Weights of a small GPT-style language model, trained from scratch on English Wikipedia.
Size: 9 layers, width 64, vocabulary 8192, 1.53M parameters.
Training: a variant of Muon for these matrices, 102M tokens, 12452 steps.
Each number is 500 + 40 x the weight over its row's rms, rounded and kept within 0 to 999. Layers, rows and columns count from 0. Numbers have three digits each. The size before them is the row's rms in percent of the matrix's.

# layer 3 attention key, 64x64, rms 0.0938, rows 52-63, columns 0-63
102:467492490536509482431533629451542467413524470479548474496466458482511459442485523483506519531490474479606508534569442505530454521481435529504550437486511484470499466457501474497535511464506445
098:468473533573464489483478543493488552404543519468560522548505513437499472463497469426411514507488447440435516464514553451509452488537505501517515491467540564456456505490584469482513469484432513
099:507522462469465520486476484504477449512505564498461486519460539498419533551498526451522523489474508529556546607493529539446577459558468520463458456570486485533496610499526542476445478471488451
099:445509480453511472499523528542509531552519523493471548513519480541452578582468508550488543433635489593498487464498510500525551421464471506520551522423518527503516499495514512528490533483535450
114:499564465478557460560497500591491457513510536579484521479530461484512524592528480518400504494602520584526579539429484507465491534525520470484479534550487492502502504472490489516475455500506473
099:505477504528486502470514553581496436500482514545456526422456490496444568563540517447545451473536496548530542446548526504511531497422475522496528476461481415453567503481520480464522529514407532
111:548475438437529445541535438481431440546545516549448509455583483481543547516516570529477507457574498576516489491473479490455477450461518489479484545535517534557484450554444510480535511492534501
087:452571466563535556455482540515525515566489499501566506533550483477523502564525556497493536454476397497451526542453504526512501479545473541541398508500505477451581519479500485488441518530548462
110:500572435534476485488475465546478458534419428467450575506514441470471495443484491581558525467465475541526495423496547507561515506447490559507531543463525532514559525521465504530508496425503480
096:467510503495553496514520541518539450528518523529468457546542465449484543478510461478507517586507500452448558526494525496483521501476568498509426504482476506521493597572416493529553554564524603
116:593523440528501511480503397499489462538584535451492543477525447484501478487549510553509498480592543531536558506426529508466566452538538541453532506477459523520461527512516487549480454529468468
100:520468529495585509491459451478505436530444454441460484428486519573529448552506536479537526526525535484512483543400528562507480486518519511441479497533431451491547508519434538535496499453456567
# layer 3 attention query, 64x64, rms 0.089, rows 53-63, columns 0-63
094:446564526465482471460561532452508455482491457516530476434506474544440497495470503472564502481412508471514435528533464434543521497467502449526493425454555463536491525491544503504544508526532382
105:477545560560506437558539504469478491535536444479529454471587535489509517529433529569502455511489538480484549489568451489531487583459494491527476484413506583504535429485523526465486537522476477
111:531539508516447597508510549451517492429489465557504485485520489428506525470579452485497482597402536437494455477538491512524532509516491462471532505534528532502504426447559527452536504446494503
095:451507550535503536512559525438557524554514464515489441532488500481455517462519560518520562476511411459530474450574554496454536430443558544446530411454563484533504500486490508478516509494523487
101:480520446455524542574513446450577519576556577489518532517515579535489475486438515543435465508550515472474464517456548525479527484524500489437508503559474459517517471523494420481439469506529442
099:505449605537458499488518554510574510461466470517535518549458511477477549480472445478496466565445436480457508472533569502537533553493492512493595491423548561511510542502557462529487496457498471
098:499472509463482450515510468546445523474554495537444478404480483469456513410412516497580473512562482442529466478527507507513493451525531491443476446443446539564523478548513540473545491460458525
116:532503525482469456458533536523486540545518509458502506483496518496461488447475408525488521513456571454519573490538456554490574479491487464496584500545417522450424431500516464554468460483425511
098:509426539515511518503452491493494549504542520518519583481451521471565519542509522483560401479549428466505426432436511478460427461478505537535475508517471495531494463530521502528471435525453428
107:481507590540391464444545591463436511471497449492527510459488490538492476487440496480474523482419519504443537477528491479541459546465469463494440479519491496506431514458485481439542521521532435
107:511603449548476508486519494479427563511461515566466568540508506463498511531474518491507454550483473465466486543549468499471521487430517461573435508460530475454468536507580491411450494496465461
# layer 3 attention value, 64x64, rms 0.0556, rows 0-63, columns 0-63
093:489516476518583530538473514489449557539463439475502501471501517506440557447497554487494568517458554453590557500484450493475480551472519480449468451596512557535451451522524465451537520502516463
085:527571525478492514518558523547471478499460533475462442529520481480520534369545410509481539472488446491580505504514477446529491432463506504491459525536482515527539409471508490506488447496502583
095:451497557475501520516468533533417443577481502460493498549473492507537454513528532542579483522475495518525495491503536505526497525459586553509520437512610541483495533515448512522597419490474516
116:554548542496464566442545486548463446466472446475533580479553497596514468497453504505503511497497584457496530563484470515495535546519523521529478461544512587454566478441476494494535506505443477
103:422464537501570463483560482551548570474519499465484485439550468529452559471462504521531564486537493544517460406537478484475482501476522514452476528473575486521587484536541531551469469512552479
102:461511487566461491463452516464491480549476463586571455489491405471472525514517498480547504559520429513562483486511486456465472536481446524470500470470440481509534518529491539515573392448470461
097:548521463537511542507445470512484546516528482514465535485543483474507456392532566461445445481498517524536501438457497559582420537459472538456415435514476491527486510530539554461477506485479538
093:500521461592494475510461502505473508492494479483488462523571492477588484494449487426502492486534513430499579527476459481495384493510471503459502475501529457491505528565458511465536478397575548
110:547491509493433478587476480491472583516531577433464521470545622500552515513493490445437509435502523502492462537520521524544482505448505509474535446515480523527570474510520506521509535545565453
100:480520532496504462543578506485555517509481514488517524458524554541460515486516586538473493595557480486538523560553535493484539503534503472527578584503477446451492538532574497576484455506431513
086:525535523473555476535468500462518471530499563424493537525438544430471506530545564513519490447476507501430533478494506507523518546498484413564538528507537579556509487449482523499534530621513480
105:549515550516492515493554444475525433468494436475504528453521436442547439513510485509511487470526542499486534490493464496495501487535448616472456516512532470538493461579514604400516471487499468
117:417572523537546474521466478539467493450511490556470536558557562491506475496441443494473475502544469476434529407460433510525528498507427493500483536481432459503497472520523456478474473484473591
104:516503440487479461529550524523443527423556507495530568482492474461479518477565465537514488461501486554526502484475584513501548511462506501520577523444442446416468542470539493524512474477572404
103:516526468442562481508572495512521562446529479516529505527508506560456511436456544563476529465481462559539506476463467532510476585535414463462444529542543564501467490576504504557485542493537533
101:515481527555513469469517493548428528496499479444533503500558489480439490513395495542534587449519502489470571506497501491580516523497506519531480547458506566603550520531509507513479427574485524
105:493509490478508454496545563396580469453495484572536455519538518512430529522551541528590500471482506468491541467466454473470532499510516423526537477456454419517500529473486482529451458556481465
094:501537474485519494575547443485453486504514510492544495393490433511530481486477556444540418429469550484498514546501417480540490479530408487509553531493455481511533550488553445536502453510493538
098:468499565506463503474519530474516487470481520494507485415481463470511452522395509523476483490475514513544536552509500574547524455574467464440475576549443473484462500485496491514487479482552634
099:498553546496479513556557521472483524541589552481490557548424493502452453449453488470496520423479477478454505505538495556489514529512522464479484499530455437473471475465483419585444457531562535
108:520473474523502492524438459505499463462529521553478568540396531432523513493490485502511454481481467518490463491504493374434517475478465491557471478470478466559540567482588495561470523515528553
084:492551501495499507440456506568514530452553494526482496504528504504535535549577516537497454468509424513570513482569563485536458524500487471468490477463379438508530529452568462518522458474575518
100:462448494491455519454427518560526482492560498570493467529477503473497505599480489551498420485512493503470569567512514498565514436456444434565573474492491542530422520529488483492478501525503463
101:474455486525504486578490512556470501505493399533466459511561467595542491551477507565517525524524485508481535462535460627583436498504509549517467517505508532475477513504481506524478445541448502
112:569544511490522458523490434480530483512448572551472439487480575573553488536509457440460494516473545455446456507470485447509497472503524570497418505558532538472512598493496529468516513506500447
112:481547496519431517585520490504499504541495554561500537491474537536508569485522525452449462526547485503537530496509417512416453534438446484534538481469507586538530416543492566511539479526525475
094:468465470459419460465521443487531504438494516546459478436490479523441530554481484522591550461499449471565484540480499496510457447518461526571508538415432501455568504534542522472521543514492494
101:515541539511527508503495510584482524485551511481467544484552480498438523531462520529430473439511507443514505541507582500523484498388538464480545474518504464439501554513577515592499453537538440
088:505533506495496480502484525540559564436508529545501509484478522489523504353510523527515444509539503604538468411521532522501455583462496527494480476534551499494556505479498458565500489477499566
098:484537474539426523562564528459387445522530543490485493486486472539504507488482484428492537541476526538561465589479533465498571455528485525465484497453455557553513498448537501499501517444436517
097:446501503521535464514462480436492561494520575556522446496457561475508497507568546512531428379505474434540500490524463497488445486478488487493469491565450482523500487538537439474473526596494481
086:448479519505516465492525527503487529441496506455545496422447464601510520465493496491581495505550506507527415479514454515567499438510448481488450550492523552447562467499442525533479509568471420
098:555443501468528512507479506520415498458515415475486515462516478475595512486565484593471415462495469478527513546487535521498495468492511509555493529455446451476462528485547518439435528475525580
120:518504493490541469560494466493480497525480555520506570498455510538457496507511504487481538459466437494509447440521533552484479494505571472477543494379547390565483545473486537452415472477511541
100:430493553478435557496542538499510478457593491440427559553479540507569473554532543527522505500509534544550594504482497488514537479498470522452478479495520434545450466456527519436523525537504472
095:540485477451433538412477415522505548574525471506449520467485567428547552448500533488504475530455503504479521542484481505550493490473555570533434496540467497431536551425530478525494483490483491
099:503531453463440493495532518523513503458581489507490458530443547509524562477557607521507471512492522566524576540458498437495508505478454562507475510439472474462405551472492449479497547441476491
102:487537456525511511494419526535501499607473569515525473446504485491474507569469571485445483541462552471441554467473489544506529539551479446485451524470514534474462531418493514501558442561486466
099:494549492495520430491506529471433429515517411493520502477482545500458451514502533460499555545493516468520532447477429427504489552558452537497540558452446565521504509454427502559530484518521428
107:561511543569466463483501561503464502513554483503510516441557505537450500477479545525475515459508567456499547595504536540540572506487454457528442441475424481497455442517524533449431460497466487
095:461530529479457523457472480513525570579540526480486507487481559428464583514463480489555510550507493521454528547547524533546555516521548442468532445522552577569500478569474474458469480452533515
093:512548493506558416520556503441540427451480476518389485593474417456432507507435428477493505542516492466496522467464507518491453485488542457496520512471493518478493505462495558528517555462529502
090:466515517535482437529510510463485495458433519532559479405490509400506561496423456526474505497489553553465523463465439558495600472512486523477471564510444518492479467460458494452493470487540524
101:492478493523554463534499465475472450519524523521433514515490539488455468491411548427519520446458553533430505449455487523462498513454457551548531539443571482550509438414520496517523489498419476
099:518555549403484462462475494492558515473496522568434426495495494487450532580479487521506364514510472466525542472456503521519473515467472468431536495423486504487495490539545567485531491504487525
105:430531501511547482507489445540455499539548535491497444506593457491521531559479435489489511438505494485377467523454501472566527468463490472517529482494545538518541610528494484447449509485480504
096:479490442573486431376545518473440530474434501500535554530500498486511495527467507465527604553486537547565502507467547523563536519498533463448467502503490440516467496477487505454526524494467559
089:527459487557510461567499495412514480515505577568501426539421505455480490479508488455470489458459508577445485507464508528501506460432471534528479532577498565522404516523462532490492510485524457
109:542468505538521504545460476529459506498516491503488547567504548566518528516610494481531498467481468505493603507486466499535486506412461424561559470524470546526479515483526558413511455500536447
090:507477484511498501554438534458488568465472536504521529430554524503548536507456446506530523466496501464509441492465542499477480528489542483546482438474497453522587587519493501515546459519645478
088:485505516472541456537484498526550556495452536553531479468494491542482510413483421513509480530532538487500445499529503475486540508466503492572532391515499455468474476601477423443520487414545503
109:518426418544563562465502498517464565514491506526558563536549547556499509459501548463424502522500467512558487486478516481454464503462521455467531514485594468579495525499536543542456488499471442
112:394510547530431421459493517491405463587511555498491483494507482450503450523526458504473495515552488469520482500495515544538495489469566516517534469460478581436532495508414563464525512505501482
099:396453574533475581504471544476485463527521506495549498504532524532583485641503583503418463488495499542477487503494463516465523487467482495453502506518467476534465526498463516527512492548532541
094:513499539480453587557469473487523465492451466569529510460491594522530544509478533499387473546474467548558485559524465512465498471475493556502552512546435538558465506499471485507498497421520531
100:457598574545564555511467513486507487458498556453525448494520514572487526500445555476522466473540520435469499575490545488537490479498508529544462509511466544500505559504440420457563488450483460
099:465473479541514450571427479543433503444467483556488466531470521501459534593504486553506523465489452486503521446481521525434446514443577563478528536474493523426466592514522488484499533478504535
108:493497480506431487492516450525464504509535489537485500534501557507555542609517419466476523493499471459484525589541491451429491489480524479464606518569510524455552540445542459533475539492495448
089:490473536550547484468491473526448486493483522463481493513494531490516532504526499439445440509533549519513498501536483448554501431405572469503553469472473602622534498464500523466440561510498522
113:555502533519491558514473566520503496444506516490504448486511469566517387496530412456473506489521581488483481501520577445457474544517536538499543486564516557545507542490469424472490562503541528
100:440509552474501515574542497490548447505552488482474570454511476507515481498432494580474566501522520510482508525517501511480539518558479500566532515526595502565560557404500494501472508557465431
082:560568519477484492594487502538506455497439487448518522504455495527497557487471546510514497544501488495527452583519516460563516451460483488456534451475584456498468523589484527520491472456409561
101:548570503451507406475496501505441543540489514482523435511479555499551479513521460473558525467482469463502503495524483441561447570532492493473501489494510527546525520578436464521525451512598582
110:468533558508519527514404499546488462501513473417498544455510483509498552515538494483520591471468472525452485479462484478479520533490423435483527496484536509489545499454449537377496535431521562
# layer 3 attention output (transposed), 64x64, rms 0.108, rows 0-63, columns 0-63
091:457531548470524488568453502460534490530543484482447548463471502397516492601498532432505506497526563504449500464482561503490442531514498495508464440449458603466516452488494476442489533529472479
099:456492496503506472509509429548494516496471558458420514564481432431437494470526485524502534462435500506542537465482380460555502544520479462461522441481529515495540490475434534509450462465444464
099:503495550479558504528541452519441483517492506417494520538428525553554427512494545563472501512524524501474500507505496469537555551592491507624516488465493516429499495554475550481562452490472506
104:548510482498458530550543456540519550551541418459523542512468477599448462476517531532502507542506549515538497469463508477546533467492476478547538440555502525448527446424556410521505495503447472
102:537486515517518507467449484506480599551494478517480453506555495491538555449493574462484497475468521476496490524565469510495423492513445521509366498489515565552485498589452460472450532517508456
092:427596552511560463413486484497486591442495474532562509516525491499501514551541538535471484544551493484558453484493506436466497505515476535531513567433474513514522485487486546564492482483431443
093:486495539504520551474456441522502455459553570538438554482485549492525488437523453450461401514500538479545506449455582568503497539452529500434432493472502546496477451504500507509485533433464511
094:461559500506512577584495529495502520461545507504460482444519532495494499532479514435444505474500530460490564580436416497427527478554470449513489574515517465487511470501459568529463558465443473
114:486442546523450502513520483537470449551490583476462475493530581492473510556485481519487436496472517519435485513532483546536517463403542554488511534548474550508568452468500528585424509460498547
107:521509468571440409428462544501567542516416532492556537487494477539513493519498547513517498557487435438472497471525554496457389502533548509440495482477514469491524527512494446562474471519505523
079:504451440452495514500489548485485426529469500451533585444446553480471516492502501554550473421506528510447486489523592556474511483426474467550538504497532515494498486539575511493562414525531483
107:549514513504477613564448494558491563430558477521508508451496409539479504530552513530439448448492505452529454496508513512558487482475458496487545452513548539540459538558485487528510475479478428
104:484508497563475509525461525522469475398495470509486539509542523524517464502481535480549475503499512515528557494459462486490564510539453482420442518463485412524466499541598452522374541493485476
095:533557565536503405517535520503468562529472584519488512549511514528507599502536537458477495452545414576506472499517506552515532575433553501527485485517506475530520510470461454518506548546500527
107:572508438534512457519498505443485491471513539527508436486465535459513489481471501537517510475479461552511533517483552517475444533476458484440457455507584606497472438541483400484508583540466467
108:490456517600502559487488504515488526551509508399535556428471505500408528401508503495492501482480480534510507475524510550508522470487488525514445490456555498575555498489547500539442463531421461
115:483523449441504398458516551514550527472481512428555466462568450485457466496545512496595533444523563468500494543544510503418495502484516561492498450483565465510472527460502535455497461536528479
102:529480448512481489518453497483547590531407501458460562467483487542491487542591504481506484429477494497482527423464516474428490477466534534459570471495538463451437463463475499545479555451476469
087:508517469518500572523518511449477477452450540485472526469582467450523500538442481493469609466466427545525598458449497537543449477544493494444509561498483490443476555461507483550524522517478495
090:540469498544461500521475539508509551559495563460502488542476498469466529463482525528475480483471554592461549532458482536470536583469576494462505531498452556430482494403584490494478471489565523
108:528479514502519531475348514439578526472505521547503501595501573455496504450487497527542458501537494470521496433478531529456526469500510522550554503518558460523444508490544533531509504466560534
094:552523620491571445446553465545432482483475531471485465529553552488549474472544557486510543540475489549568455455479475497448460524529475477487479592448512517543514514456507511538496512497536506
096:481497551504557503454576495449488438473508477458487462477474515492498521536505492521536504497551409566550521565494530488492558446453464488466504581517559419518525578546506573490507483515488571
091:512436492545476456435499481545449517435496442440487449492452485577533437453508539447505526532441511580503508484475486532551488474509479473482397522461464483512511477539435554499510460565487534
108:472501501471447542504482470573543500512479487535488426541437512549436427498493431498536470529451567385424541444524500505498503509525511508525513481581469492482479535520485466499557571492513460
116:439535478483453453534488506453520585472464516550483443499456571538486554587475557534484423533542522477524507516495502489498485456459465448472513492498524600488505438564535517525465432464474515
110:498499481508516476485528477473566547485489518514503492506548540565475559492534483504554570487523449489572491436490452447505479348454509571476532506519554461491532485517484562512503512532557433
094:520491608580502466473500460589476568566507524449486538515490493499446550487475545470483486507490462515544497507520558538465517552456542513537420549496523507407582514502473509509518518494516553
089:506515524491538449431498501506499445478488539528470457556507574517562494395466543515496454487515500509499546506442523526521488547496443524511419514524480577492420473520418429555481526447473509
112:504486488526412506522504480420502595518485593489466569546482468478499487572487450536480501526457508513540507396552496458510533499533574530485553471485461471548529504430496475521474480460458495
094:435478542501578475509492506503522432496499543461491453475518507530486475539484492524516520404502576456459472449491532505403494410478514538431568508493495514472445496556539525516489508509601512
089:511490436482464501462483474460515561564495471524486529515527523562468529507500463516486489488553516492496477516553511494547502398445512421472502500567393476480455491602502483597487519525481454
098:495489510499553477564467494514470471465467488526454514490534526539565491460528456443451558494502431520546481469480512533546494509497539424496555409456570426504504546450512544552561517471562560
108:519460544524501466518509470471388493498481515501539453484530564538502502421460559454526552552485500483480471503519446534478542546539562476480493410480489547462459555474481555419517445454539503
090:564451572468439527557512498480539449479523566459453491492512482483621517586442511564500470486520530525562473534535525532537488524507535470470538503466520469569481533512582523471494467511468507
104:469484500455558532454423489575567470553474529544449527506467562502498513420553456475503483558492537492490519469440513484566462529465540574492471527517489412515507483416541500538517540470506525
091:523472503496485430517532518493609456465472626534446446498442526517535512507491454505521494513522483526520498550491544427478471573504497487477518473459528426571438538456482494484535548476476533
095:453523471465513532498516521533486471504432445509550535441461501524520513500477481448511506496480547514464543453509609511450445531513520475533433584435424489466513505491558527455490500544393514
100:505568479446418465513434493436470510499453465509492539465498527494442424494555522484568477486459523551472477511557518427524538532547477523511468490493446515547491483499523465588484458584489433
100:520504565571504525447537515528469571465559520456529542492554492545453503507537454489471513505506546535523500505519563500500485479451528480438498454471471491517599586415534520559442440479478534
100:488535506463541570511530556479452491566536543461496520439481586420513546555517536529474481584557517537465518563519535506520494480496486530483443565501498540560514577490550482484446513442497510
097:535551432446474472501496549443491572457509483536426553533496452448455518503470504482503514492450502476555540511494491533505561486534518502541434515487517467483511496545491491422623477508574431
089:430523454492505524553490561503453495427456518545471509480567452476466536570465512456466553431506503536445558499492487526595506504469429520508470479495436478537446557491496443526469525531438492
109:523420531535506522476477528465465533458496441498495519488509492556519479465478496504589479413426523490477527470487467427526560530509488601497482479521436425512486440511466466479495402465497474
113:482570497449548441512586499537485493455441497488460475441532524525509528556500467552543477522518433467577497513523589499531503465507542542473474518443555497457499533545544520487553522406516464
102:451446465546480547512518472543444518556499489468491546476457496520495517499514477480468514475466531502500541522549476478411591506455473520517471503497584398527534556494490513439470623475486483
097:529522532520487512417549540465441470503552517482513571485527547453487546491446458457459594553546547479516488480466452550480485505607506505501489490488439458549525493491525453453521535574456508
089:429475507534505549466503526446497505436517574542480439536445466458450504539457427516504468415472487480434563491495501536513550552455461516485521518568472491534478512538443467473594470509520523
104:442526580522526490478528467480501529493502493455474475518456590525518547545541527487565447509559483495487492503463493585484524518455485379484548470522567467547574468465560530468534478480477511
094:463513537463519493561475537513504507540491509500543473502582615487517488499495523431472520497568537480473552497514466578469513486430529524607476526527518549458519475471498561576469555537481478
097:507544549499559436508568513500517487495496443531484450580515516531525484556556545466465486528576493470432548562460438459485508508485460491511502433503492564428488545540443501478443574482495482
103:471500547546515476478456475425469493559517485533551456443493517467514504445425504460519464544501465431510474515533508545443482570535558466442468461538514504539516426521496442486460484501403563
118:418559494475502508512568454466403483515483525523447548524497524593489526525475505525400519502497544512508499530548474471533590433527495499535484513472472485479563547569554547514509481535532501
095:462428516513448525519504480496459447465466503493545442462549493492579448597406506519463513518510520508511483539550510519462489545527445455521540563460503494499475500513590519507526478540506605
102:455474543510481466525489457459484440434461531544490432499517512454500407579470550504541512580486422514497513488473465452576492547492435509457535491530494548494472497455456462565510455478484546
099:484444542538513532569582512518544489548509523464525562467483487557467407543481510496486518522511526453495550488503497430441548500475470440530522565505429450454477517514527451575523496483478421
102:422508539569515470554513488510498484442514520497490431518486534554501544493403544449537561499514445515483484457484515530495541468562478513587462507473501489475488513509472528425575543518592548
097:449533516525437470494483498516488542562491466483489427518471505498484566560451541536539534527452485530484464508495451473469530459527523547504555556580520436529572498397495478493494556485565565
086:463477536472489528466523452424454484565485508473376551496494517469451496506494488463473453547489518442501468492559493546507565463546467444497482460489503472584494541547549476476530457436539555
106:464528561499393546556579473494543446566525458449501444519477477492512474447473472465499465475492470513488538479520499544469561531540490475565511516554498611490494525436443461494510532489536514
100:536420475498421489512405507452502488527471442517544536508480455525571471470457596533503517456429521550508536490534532496514517496405500545520484463522540506504493541474461479529480466560456439
092:542448469552453473481487473538519513480517555452512560503455506473431479558490496553501489581555450472499475545497524463523510502499520469514551445491498491410488542515409575527498494404435517
101:507556505465511493520536507537431468538464518413485446460465632473439453469568480521496519508499538520438515540497437485461511519579473496521516500486539584500501505495505539563477554492507456
113:451490489497468571544491451499457474479534453536518559494557591489579567530479521492536540492551494547516498544491481461514521513456409403551533493506502486487532522420503541483488547450480456
# layer 3 MLP gate, 192x64, rms 0.12, rows 0-20, columns 0-63
102:471483574551519405500446553547524551575438452453514526500466430447548555541490547493501485553510483516565566493487436513496505538518469490511511478505527532480492470458442410473505513529520478
137:561518522554371463506507438530402487505506463555503488455548501542445465516510515508498542531535515548474504559532530512461561508546518491515463557500512505422453444470502545521513562529467516
112:548559518472543485480516455529521599489432474538528490473491518467475571513479515515519470510575538439537483478534521457512541426427471452512528540480567486507563491524453467538491496604469524
097:461566541522525549555502491506468573519520454470474530549454469537503482591469567499405548545534492536533479442511510436550542401507512552510443518516504459471559506471497533481514500477513494
097:521487571500516530514572476526397526567485461488477500496441505512488509546482528504490480475486449526507537508423495463456587459479463558516540520532536482462557549499440538578562560479551521
100:539490459524562481560506455400521527498487489504409473539484450438544489523506542519529391481480516483465471540517509427502519454567532459463503555504498534525486461519443492446567476486452496
090:471457503532509467532444486519476523533516469506498471442490470573537461449555589503457520482434441553503466530459524428520473458461431435522548477533459488487568526489514525515573498425548503
118:520528528470517567458546494538462452471454542519503501471549536522465403439476501480507466508507518435568454509500545515486441506491543572478502563506438503501588480512522527454432434487478568
124:529468486523504525514569549486493509554519473528546538502479467496535568502536465592553495552521569477525561545400527522443422490535498453539451503520496488433439508533558450536507460495526496
121:494566492391468535486527477538517530506510555535484482490478550512487519491521509487566583580577487533432509490543492503501564500529517439477477481501463467484486429474552519488534607509518440
103:522507474450534499473498492541563492547551481445515422521482463567556443465506491504512439498539462505487520461534532484502520397461500521469602529485520495562534526475602454469480550502512456
123:512531477451511505502479497514487445437523478506503489528525490589589505486475563435484562476546492496526588528502472529538555474510513432502480537522471556507515532482509630425464497548497532
097:481511494535474495500510453559505509514478467505570478480487454514533471488491582519495518523586418523554467444505525493527484457464536488489458576466440426481496494481634489492494477563455451
086:578469598513530405470501508492467433459510496437507451516540517458519562533472529505498483472501486540552504505450443478477525534534445511436499442447533524503478493490482446520506492507541615
105:502521497452496424517524538489550527429480504482514483571555526525488475537467495474523452525575504433437499562501488503475547498547468481498518521575409518437432490531540578489541472489544560
103:458523469489440533540530477446501483388516557485584471476456562516529508534463553513463508514580484534446539450424506542499533489459482523454605456506458474478497508494528520483482518456481529
102:533553469481552434508503432494520506547522491461518496511484515534493518609525522524577518511509504447469450515537476528503483423470445470542424487455525433564466585459536489505477555498562519
104:557492495560479520488515543471510470505496521544497543503472524495498479450515535570535476489448474525433518459414478526433487459470499513437434526442459463547513531467584402484498485507424565
110:525522493483489468551444575483473503441488465450482477527491484455540551523491458537537419541551512477452511536474459497507507499579517542481492590479455474450471480524417557450593552518486520
123:526546489467523456543470433556482458455488503505542516452517505555504566490607555573550479497517481479503488536459507456460522448473505534537443493524593552588485485493542453477485549506540500
095:495535470455527534519527503525433373529530478473529510509594539559459511452449484514485535458467507504526523544516544528506552470508501480511473495405498515522514573511608456522502450471511475
# layer 3 MLP up, 192x64, rms 0.116, rows 0-20, columns 0-63
111:514500547520516527508472429520471546543471456541496543467531504515589596473541565496437481459445461541556507550507489460510492485459464471460573530515462463473483472475488492558437522464479408
107:514438483502518495499440516534593574484491495476466526512470466496386441434552477479473541474458572458505488377519523477537529548483491523512508473535514473530496470500441492501471454442492484
094:481524475552495489425565527495540472468593534504522479527478505485522537528520535565535504528578480425513556457542518538438476418507505535482515532445507566586498532559545542464475506507500466
101:545451499481464481526502504472522410506500496464477458431509522437453485478517530480483439447441459541479505524499471575512454519476462469394581499549535531519428454486550561550500500517535533
099:530493587496479476516572517444477450586489479457522526454461566430451465559456528512428482524523515555517520507490507571487498486473525521491503528451544481503533582535469509484510581433464528
111:550474556507467519523508510502432506521479494469463513483557486495520521517594531462488580507478452570575495424454500422563516523432480515482473477503532477428504491449547429520525452508556464
078:516508532446463485478501477467452433414440461468440499484528506495471496513481511497586535547548465448489526452502530512511527538555532638516490572523456501517558469532456559510473509505484468
105:466445560532505454495531460533511463586518502465523542519476587501452542546439490537487442539438556476511453502508435523494542513594508501501498553459442465466511476474521539511484474479482594
090:457527452541450475536520530490501463550474469525549494513481499560453483469567469559492497538483568424463534571356471500495498468504487512507446502487488478516503555488584505544508451490544463
105:503476453530499485478477471435518540500511479511486552434482446519406437507533467439506516467537461460535454472458545476546517505470542480522543407528536401500544501470511406487494500456500440
103:516491540542444508578500495507471501417516544513559478514453492495547468512484555527485510518483503558533516557534465510505570548534480455569393533440442552470524451474490465524534451556470550
108:509471511480496508458466518532536559433469528455565587466466440418498459503520507488495515515523548491500452498502553433473415459438555511465470479450482494423480502481443512553489427500491560
108:557498522578483462432541453561521437534489509498607488526450460511545467444439544534455515513535450524478436502510537516497491537468573550475524538534471500534560464476549488491487497542501564
094:574546521460469552501523460522475465470504473449450461521531486393445532460536500437464542519490570560585465501465481535461512506490478441435514463496567484432482542525532491488483539461508529
098:569514457509457554571465455436518572465521511528548450554490461448568531551580529457503476579521527529484441524500507507473513500497495427504518508541447526476485397516511506516533489458484484
092:521514500547453528492563442470528544402495556536555548494480488482477427547509569530559527500557520517426501476498498503502471559430509548490503444506514497473519494490444562418495516422473512
102:437555478456459535529547515435547444501594570607467463497457448471502534517490546465555503513470472463494520521497437468526479562496467477492550517562488512492530521428441495461521477492470496
101:533543540519485482485559418500498516445479562465423454531466546471434489482469604461467481496474461536511553542465427486510576512449494481505547456521461528488434504499530457518538485433491514
090:520508521507477504461466487473480567496559536482439505492509476552486473522469505488505610527454549447527421418579550492508456526540457503483553471525525517563508551566432478520465451502533456
117:481490528510488487516546482472464485504554533556410489606586510484583473545469524389484538557526481520498536474483494544502481506526495444517525481471475533475460577505555513506486449551535467
126:488523493522505445440563517505576511445498534551558471542464515526539482520437431438453492493533462431494483516387527474464500496474488524498431528532432464567500466466466561505465497458516497
# layer 3 MLP down (transposed), 192x64, rms 0.0559, rows 0-20, columns 0-63
100:428543520522534531488464513508463555513478551458459489545438411454517474485505519509587534528427536451530477545543475498561512513554541518534405500485528596524530483519464492478531474467463494
130:559558519548405504508437477527437534458499509536550514491524434550452470528517457470548572490499532549448486547517567455501504498585499548491485492499455490491445487484441556515497537540562525
103:491501452482507484537529502488505441473549526566507491508511559479545565478497513475456519562433528441498521519440476592502474505538526513487445538500516543534432453485491470411561467425577547
110:532470414508519450533471501501478426510526510577483526487505474518530505485529471506569467426484513444496466542530513522465528476422492495498569476565551454518521572540531423565455449523435497
100:432475489444448552466532562499499452460596535476512544459518479435437520465427492463439411554462548540427516498529472533533497517474477510502473499473482513528481462483526454507522445502460448
106:500502501484456468486396473512539533496488523499495559516423490515479537496475534497512520412527477524507482547485482549476428503489478538518545478552481504531569499519345472521414482464488519
084:538462440435564523544502483431468432493456476456472519475517603488562574499476525513477508498564477502588514464429489540489437458531405511531480510506509529488528507488461514527453486479499484
113:446500536510443488509417451464482550519529492425526494444500505516540543562518492550465508525523524540484528513463440479537536511575485449452482484475517503524501513527405473606568503527522424
114:505523478452474429465443425513490512451491514461466492494483468514470493496451496453478474469526457518507444412567504521597534518489500498432571521471472519504588433446561549479508547546512490
113:542503480481514509482471460568516549541512541498402489487512541518456474503499503439536531567500509527396463474531472467525573471521521511489445545506476453429541472465533530507549582506460417
114:531512493531446497534572482559546495526466520555460586419537504504465519507474492538548576461535531494519467537463541458433463515493522502507416455563503481484519529489422472469423510456468463
121:487516445461452496401420485515485526503505517449530488514487506586497515491509465486540620438529519531525588478518480478553524482511533465496485517523487488549512605474518561492433505517482473
101:470504492492529456560497552482519507473496428574551483486567486555499549457491561494485516590542549497529571528581492478591491536525505444521446460501532524421477557479526514482547493517490526
095:449447440493490518516486566471517442477459486567542531504480472502456480532447494560404433443466467463419530512465520520576529455497571567537478482522483488520498465474478476478472514548433498
099:433537549432522522488565529504512469505495450437489526472513528451473457454530434444510478467462513456535539495450468508542485463534553544449459480450514540565428526482547497441499604505522492
093:485466431522437452516468544509493549535473446534606532460454585495515545496512548499479479560412535504499566458490478502472504541516528542495498519516545448454524601498561458505507490485506514
101:505452498502526427539460517520532543496425534481478511525515578497525507446536412517443496457535538555510489459440517537504519506581559556540525480498519531504472446502591498586540446504483501
105:422441464547517481494468463498434497525529450485476459494543497575521539558506392510510542488496478494476426444531553498502499535580530514523498502518531478464559490528403533481504530472566457
105:562498466487498502557375540548491548413440511514541525505487538522514594492547491572541522484533470485469492526501435527470504480501525490523502563477450490517507461513423518528571544476479538
120:439471479456481429463588525457487520530451542424465496494486540399465466525431464532497508446532495509514467512503521504552554461487521545490476505457413470477506462539422542513525532451533485
108:518519513559520546555505478432383505542488478500516477501530493522480495506510619561493490511498501546459495503547423532540538446473519537494593524468540526457509519544532510468498465509407495